Weights of a small GPT-style language model, trained from scratch on English Wikipedia: a smear gate.
Each number is 128 + 32 x the weight over its row's rms, rounded and kept within 0 to 255. Layers, rows and columns count from 0. Numbers have three digits each. The size before them is the row's rms in percent of the matrix's.

# layer 3 MLP down (transposed), 896x448, rms 0.843, rows 260-279, columns 224-335
100:126107152175186170158120131124157152162089114143161153127204103111094158119168159128157103126163138110118141092166152099142197151128154115157122153066141102141031123128132128136136077116085157146153149160135114156106144105080091172091118131162156156185114167179092180134130124089097087106106114177154135076071139143122097141069097082098
104:087179127149111168094128099126097062128105137118182121141107147074157116165045124057108157080139149081098143181103110117148130137199184102115169084138144155109094123221109162156106134139164087080123110067098138114175143201165144113162152132176109205044104131162138121128123173125063104112135125144145156166153138107115087151149144085096
100:135155147146138084120135123145156104126159120120131159200128110162102100104139110136158091147106100144061168096141105124160133135156104110115121090150111115115097145000118198105126139117107148157159159132151130093122163101083125149109121140123140085114149155078136169133164133137149107066121112147120165145144106113079159112113092129120
101:127142176125128148158130127101087133118128191116122085115139135172087148158081118129127129120151166097079096097114132169115208074081145175116168127157192068095077136129108120111151093147154108088135117134149182143191141168148153151119134153223115137123115107139087136178194199150103109129132149113110087128154097157129169103150163146076
105:151106091107122127094130167158146180147123159191088156114074124171139169122255119117124153108108190151145065186172137108127167073102180161129071193133140094123113094082181183143138139083121082162131142177087121095120116141171131169173142169142178081151150137164164164121177163092113143075147108073052175091050169183099142154108111065150
104:116113147101094125118076178111161150077109151157169141165135105128183105136145144119095120094145101222045182102117176133150148130125097109164160106086038057133114018046123136102175149109132130121143111081140141151120147118120168166119134171150195181119160157057122106155199139185146147137119102046073130125100064184142100148138139180103
096:140092160137122129138182143153108085143093161090103206154126160121098088142168134112159155079078193122118081074099167132144114131144152163093135131111151151094120122131081122125105157068138059107113079130163154158151102081170135127159131065110172100113150070132135115165140122142162111167153155117091098115041113134123112144112088131132
096:051070181162137090153141117184162134160064138148108141096092129083131195170097144076102138137103145095170127170130161164155090128121124119077092182104116097131154067127160144156141102141153100131143088111153052150141128144098138144134124152137140153118151121098122098110125064102142088155181106121098153154094103194075092162089091135090
101:148135082101166121103077174132136163156073134142102143091103117105093131154147115180064124128119147110099149176104143157136177078052165128179062049088136077043143183063121118085087136137161095145119127155124153105149134137175124129131098163109163158179126144147124084068163097103126100129110126120089121087123133092096184124064107114156
100:072139091115123146160129177091130111126136132125168138133133131119101122135098113105103156150108129179132141169125140116118188147128166127115161082083091160129170170255124126137139148130174160169107132178139079067135095150159144117074163055128143136153155150146066129155113116125092122187195160113124084187177143144157109188142169144120
096:155100149180153079195145140140150063111117132166127141139136111154143112118119108100102159150109132148131083116114129122099125161182145110141167130130133135079125129159114130078143120162139105145185159092183091109123161138131108179127134176115117146088089123105111141111068113132138180169104159149160098134187105118097093113099155139154
102:104113152091119130175147114161102124111110117112118094082148076140117134160119067113119124163042112106147143110136199106093128162087088063133081127108168150077168110040117120133110077124138085148171164105085126106173164127128167133073082200075176122100155153186105130096171136126131122129157107116146066188118118152163100114157114126158
103:104119080122107121185126106092075133059166150084099171081163159128144160119091116136130088169117122108140142172124167160117101090171109143145129150058159151116121165167163133130135085106116146138120133108113099154126146133147119086124213104120140131074122063142088107145104113152172133141148147082131154187062080123120163142120117151098
100:104087155093118130160169110094115108152116141122135134201128147122129140156146150127168195116137159076159070192078140083187117157149114198140119090182123114111117133165156168112133082157124124081143202117151093115145121090145174107076155105098126146155187141134162108182127137130115110105114133093159156109139165087106103158082107142118
102:176123144110189116155101083154102163117125119130156101112117103151135128105120157105088113135113137111109129109127089143140177071086095148124088124060131193126119087000068157096088144067137119126143086158130160122145099147111116183143153128135131161121209124124134179158130154085158125172041138122066104126147103118136122114139146100104
103:122124131103136088091122154093167131128115150095163192153093044093179181190118137152101108099114114129115134139092169120142174151152090149111100161131129109102113134000117085122065137096153094131127104126110215157126111150133098165101136101153103079156143164142116172143106091076132165182119101177175097142134156087095157130095046193160
100:124123117131084091152096138143096123094130158128115084109111165114078135174082135094110112097117092139098101160125124136117059177105121093140100121124122139076182122094114140190081116113142177164118097140123158122130178114122129136127158104160095108109108159172112119112133097137100142176115158116091186151131097147151127163158120148095
098:124125138125157127071183149123161125082155135127135177194100136140125103150163177069172146072072194094149156130157126134093124096166126133128182080167105116123142066132111132142092167115150115160161096075140113141170100146101134159132182126113113117118137185085149076172161135119138108123124185139137094129081088170099107125134130148119
091:142123135153071127097160119143127107138109125116156078060117165149093108139148079097106092203126108159170131128110118104174123104165150112164119103167062164093123200216104113109157093184121118102147096077124145184112098173048172143128092118110065133106103064175079135134115119157183157160101084088147156166071132139160118112119104142142
097:125135163132093116179179084098172111100126143177142128122087158128139232142092167172170131130146139175165134159171087122093107147148097157059164180158140126145118089223079170125063118120134180118156110101144139137073104077175121159091133091117085085135151084129112089198188116128118058134149100139178142165113116119130103113111115107067
# layer 3 MLP gate, 896x448, rms 0.172, rows 261-279, columns 224-335
101:035148092194197129115115138102120117116085122145135069159140187071136167132140153085111122094129134113131103133095177135140126120132139168113110090097138072129201092162156139097130138119081092064145114098115141089126150149104051142168148078142111143115147153088133105156156153124109111143126112158150130206099125048097115132099089070105
103:083126079127142137158155097130105111148112127120130174101140174084166121039091116177102086092114163103112173126163131126088133146173141154087136145141076119124166188107060114075123058124148161177170074075082119149137119166125129152148090102195061101139156035160083129107120135137157132183131186164175128151097078110135097138088080132135
102:155110151146077180136109135142132159113139128100155136102143106162150118113147108113141152100101079069166131128075112093132100149131109093210091164111110144140153118111071133199131128108118115171145178124129123106144119062106105160069148202129129097083120116189110120074092126145066115069148151148133132123131164139113146168166122157140
100:124163128132139084077127119099048098144141166147160133072156116103143130107154100149134116139113101106139140064150166100031073158148171100137157125145166126138130145139070147124096133122145133123150126125097074082161155116113089173188155140098125195140142154153151137100156079090138148129143123203160092175105136139108158125102125116100
098:129096140194163152111132133156131105111104163171186096128109109083118140120247112115104137134183158083138086154117140115139151125140128118064135097101119123160106157122048130150111150148120077122198140136128091116148143096094039106100188090180083111129061173143112119113101083124103043126147123144138147201139156082069184175201086173143
094:119144112064118076177117115116106175118130124147126177136169106104175159115184123139093129145107147130140184109149108142186155183102058123148109102143138142094147136109178137099114121122069118124163092199187115117128166150166127172159118100075177095094109118121129106166132095154138128120104106126097081068136139120095160149141142170091
105:137170159211122090107133173162077094068102081125163112133126138108132122082103085086110111108034159150142066104121049172069100102134094138129135174076060170111096139122073087143108176120125123141133168130134118142106123177170149163087087149091191107056096083211152158094088104108139097194121092170157117124151090113127102144155108069163
099:152114085090166119111185150098089181114124107134133145119111133122181155129130140129170182034139089176097095147156069089133219089161087112157160122150188189163109117139124080113107175116147164115137086085100117108091113098092142115151112141158162098064144170127132096089145088147128089112104162162167141124139187129134184129166142162150
109:101113088100172117091120171093154159127133129094123148160171116124164150092127084145121116173168131113130121150111099159081107110109139125096099104111149156111124141109054071144162173093152160101144118139096140065156131132122117133132079124146132102174135186156109081088099115161110127120096116089084095125102109111123128110149186220162
098:171167109136119148114158231133183117143137200132067084135094129185103128157080081129091109201164106145128140125133139139176083124090172153133116185087118102094186139108113137136154093129098175139114136141157143141155125079080185142167168200137173082134188156159137135137150110133119163103104132169138186144121144133102134157095139099075
101:140108100160105102119136125052163138165152121122099126173136162038119097137170155115087099097138106154117143086093077090107111131163119195151158136089128097150131130122132099126174187111131126066098097121097145125140124120079122125171129156106123081098129133150153144186061087171184148084091125164076166144199149105139122154190094148122
097:071180181116139175122113107124149127101108133116086108118100080112137137159143163163123175188115111176070201165132116134151061046149173161147158142161112120099196198099100124191136143174108039124122141213178119142164185179163133144151117079118084133076100187131083120136131149066126096154134154154139114098140151137085165134103137117092
102:135106132152122150104128142102165103050098137115197137127164069166125135133091103172134083120125163111114131140108090117090118135156128115148147053145173149117137090129092126076143138189128118153139169120124025120080085081160146092124091145118115112093120149126134121122143095118152163144136172064083144113132167103156065163051105131086
099:143086101179104105096138111193176110126186060119141155137151093142103144124135090127175144121045091098118117127178079153115153116158141099148118067091101129081118170097110139150161184112090094093104129120072120147124125135091116134149168068117037108121142128116129144201143138104107168095170162114131095139204150161090142150151131232125
104:135103094112144096130128150127091135125099093134061145165130091132118140169120102094135170126132109120076119067151104116109146053085156143140133069114059084150125140114180139104144158134156079150098065072131106141174062097168147086165130105158120140099189098127198189137091128182123166118088130147155135172157101119070136169096100163098
100:149100123134132098148114185166177137117165082119097126052162134124134131153139154101125144141101109129160106158159108200084129148134144092089166113102124127107128069154107084160122097203155067164118175091139119131155191134118136166121140158138131144141166123174119114127141142159137175153140135080075101107214151107083128121094118139088
098:161123130081149139178107130149062112089122181123091117119180131136103180106150105112105123141128090130158164152066201128109040148126146104116093196150108164092122157118118179133152146098159171153144108119130098084164145112112101136150168100148118139092140126117091050201146173120127206092177141131162147140088162158147162147099122106105
091:106113068135067140091117101168057136138114086197092103146121157145117172158071105102094114099148186047135116080135149128153150119105111082147097170118208076139105153128124158120150104197157167107117182102101075123163088195063088141152121109162069145151142136106095134171094064140121137093166149157080084125137162072181186099063137126136
098:138172130081082172110165146099172125100088181127099114102153082161168150096104121169170110134164103126127121133163095124113111164104089106124063128104151123188135091157160103088094146170147127131174102154115143081098161088131143179098141089139123098130139119156143130180149182125152116109114112108104099094128104112063165125103160137076
# layer 3 MLP up, 896x448, rms 0.176, rows 261-279, columns 224-335
099:081161138133200119116133182078110119186093117207115049063166104115096077123136137075171127082143159118096089137125152096149174130101126120071121032149085054140216087118180153120116156100131049073138099195142189071159112167103096094158129103156140183165080194122128060136182158120116112107102145164117128190147161128084136116130095110146
105:168143198123083166112143155139121183149092120161138080131092093147088176070150124091147123166168126113068117125118114129155109114102157107104152111144139140093093102128174125124125138097099071089073140152135105094110116091124147096123192124129173109084138159114154153119123160123136142096128090086144166086092169138115165141151115104113
096:162149144169123118144134092108130142113078129101078126117072135136150144132216118173131164184143167147122168158137083052161107126090152166096118126138102170131147108144152156130120123131100114101123114179158086126126132126098139102130192147132133073108110169076123106131054117068170128170066138105207143167113048124120133166125147160135
107:078078095135115126100069143130158143097105171083140113096128168128097091148172137094154145118104131075121070145121148136157171157178149119127104081150115146116107151127114127176171132139147102103170071145145143139108158123112133118134116127082114117132092130155070129141171177151151111109140100165108210075132150132169141085103138096136
100:114131112123150124131173083159112122192148146142091139187164187133169087099073121152143104118163126112160147128091117074117094160057112185143124091115088150118116109153079175114079112120157139050138152132115161179115130052138175085120157138161171147158081103146156106121138134103140158139123096154175091157116109109133117143142096068160
089:166178156156087161127154163109098065145119124085119111138103096114079112080126126144128116090146108185113125116082144074055113116100141118113158140125112062106146066153144047121128131078152095139130175077101166133174111111208104174090146088112098076146163111084111089124182139095145098141142121092183124096169165151101097113079097101171
105:105173078142131082122152131123085121130169083053131141129122085149136120098139138109149093132104151142203109167154162098129112174185113102129067141125086143144195179121153134139112112107163123070128123091159054068115111125144071123084100136140133069127098175081149119091208109126101087130184090103092114111146127159107099164165100125142
105:157158173142160175123075136154125067138152086133116178102124130112164120149106171103168209139112160138163114104053149218108118102084194079134135086074129101107166136125118097076169108159061143152195127125116101172146129151169127124114126121158092173119175118150140150123074074072156159137079102109103129115146119106143077169116102076088
117:165171122124121163107115109186175174082148102141103147116111129063088080101126131157096092137162197103143128154114171125127064166151098139107059144087126129160070088126083122141113219167138176135155106138087149157125113109174156117131119144155133151123121124105092148093104180131183190142108120142144127110135125170078174098128171157209
095:185181144121113101107154167095157151134154155134144118194158080195139115167133114189105153139139135155051104168086106069171054097103099150140106134104101130074154122114129098081136108148159161116106123185130151098096100163112113057155119166152145129063111142152106112113095130136154131164131106120125183091133142154098082156122139100093
106:196132185113122149113123136134124106109123129154151149100139130115119154142114122128162132156158145123101132150090166159159119140065129110088146136172147095110076148117096148142106104158139101193113079160180121159116123169161153136118086081131151105174097098047117054131157141077126135117177133104077124110166145120152125129084138125089
099:184107148155152144051143157142126132130102106151125094147129148172104068165138080110155130173142138144111114104113166115148098082093112111179127090112120097134095110109103069129105123136119130050129135205109166110174104120200152150137168105166059150166170147134141194156103115142131109120114133116070126148167197143133151083131149165065
103:110128165098186123116149211126109109098086147158155106118130139096147125185050126097133113126119144171137081142074168111126108123167110127139088104136157214156111059135099149097147131175101131159168061125135088102079154078140142180111133067144093146084114115096141120158122114113117119081166122132144151090139142143168140141103156137128
102:098232170103142151152128136084115112113099156146145136110063209120145116138112164133103133109185158170085159188063154111095064124137107147149110177142151149156140117146152114154126084178140177110165095101178119142082112145127125161131130146121209139150135151154114123100140074167097116151125086125159149133096154127135157082128102101115
108:073124087118115113094121111151184178152136163114166108077109163104158107154137151124134013116138163145151111149153115150103114132195142085110102140093135136086074138126119101124084103097103127094146151111153139122065110155178082115109160090162084134125103146125122061113171117130180117143161178103133141164111165092204088166148178124171
094:142101053100076059116102114126097132125168161143149138151182079175180122151126116106168160121152088167061124138084147089125102127141206073126130159137075166096150158101145080124122092184213130088086100097115106113055142125101121050169127164154124139123173078163094195097153109138113153153126151184149138152093105081145152141173129118084
096:148181130113140130145087141111128129111165127135113159137111134147169139132144104065151112132114128093168142152186174135138121154148125087146127163144105123129159153078112140145173155123118130125148154152032187099119135144119145166113157079147079113096161184193112135140132112103118126098088138169184076123118111130148169129138141176116
089:126094147126106146116110113118123152167119100180157108097117050109046188152061165164148110107153182065134191150156136181146142108145132160113134146146101149135129164123154147111034099131113150132123110195079145086135101141134092120122129127155123121165120139148184110139143123129126123115149136126098120089148142068148115087149126149107
096:120177153132149176170111119114155180157138135164125111070140119057124102101154171104160071135119076204156084132133170119117096147152107103083089142146121136199153138105144106125107138119142128126118071162180119135065118098164096138167132127090123093104125130126130118133232162124121111124149095175203185131106069118082188167068170145085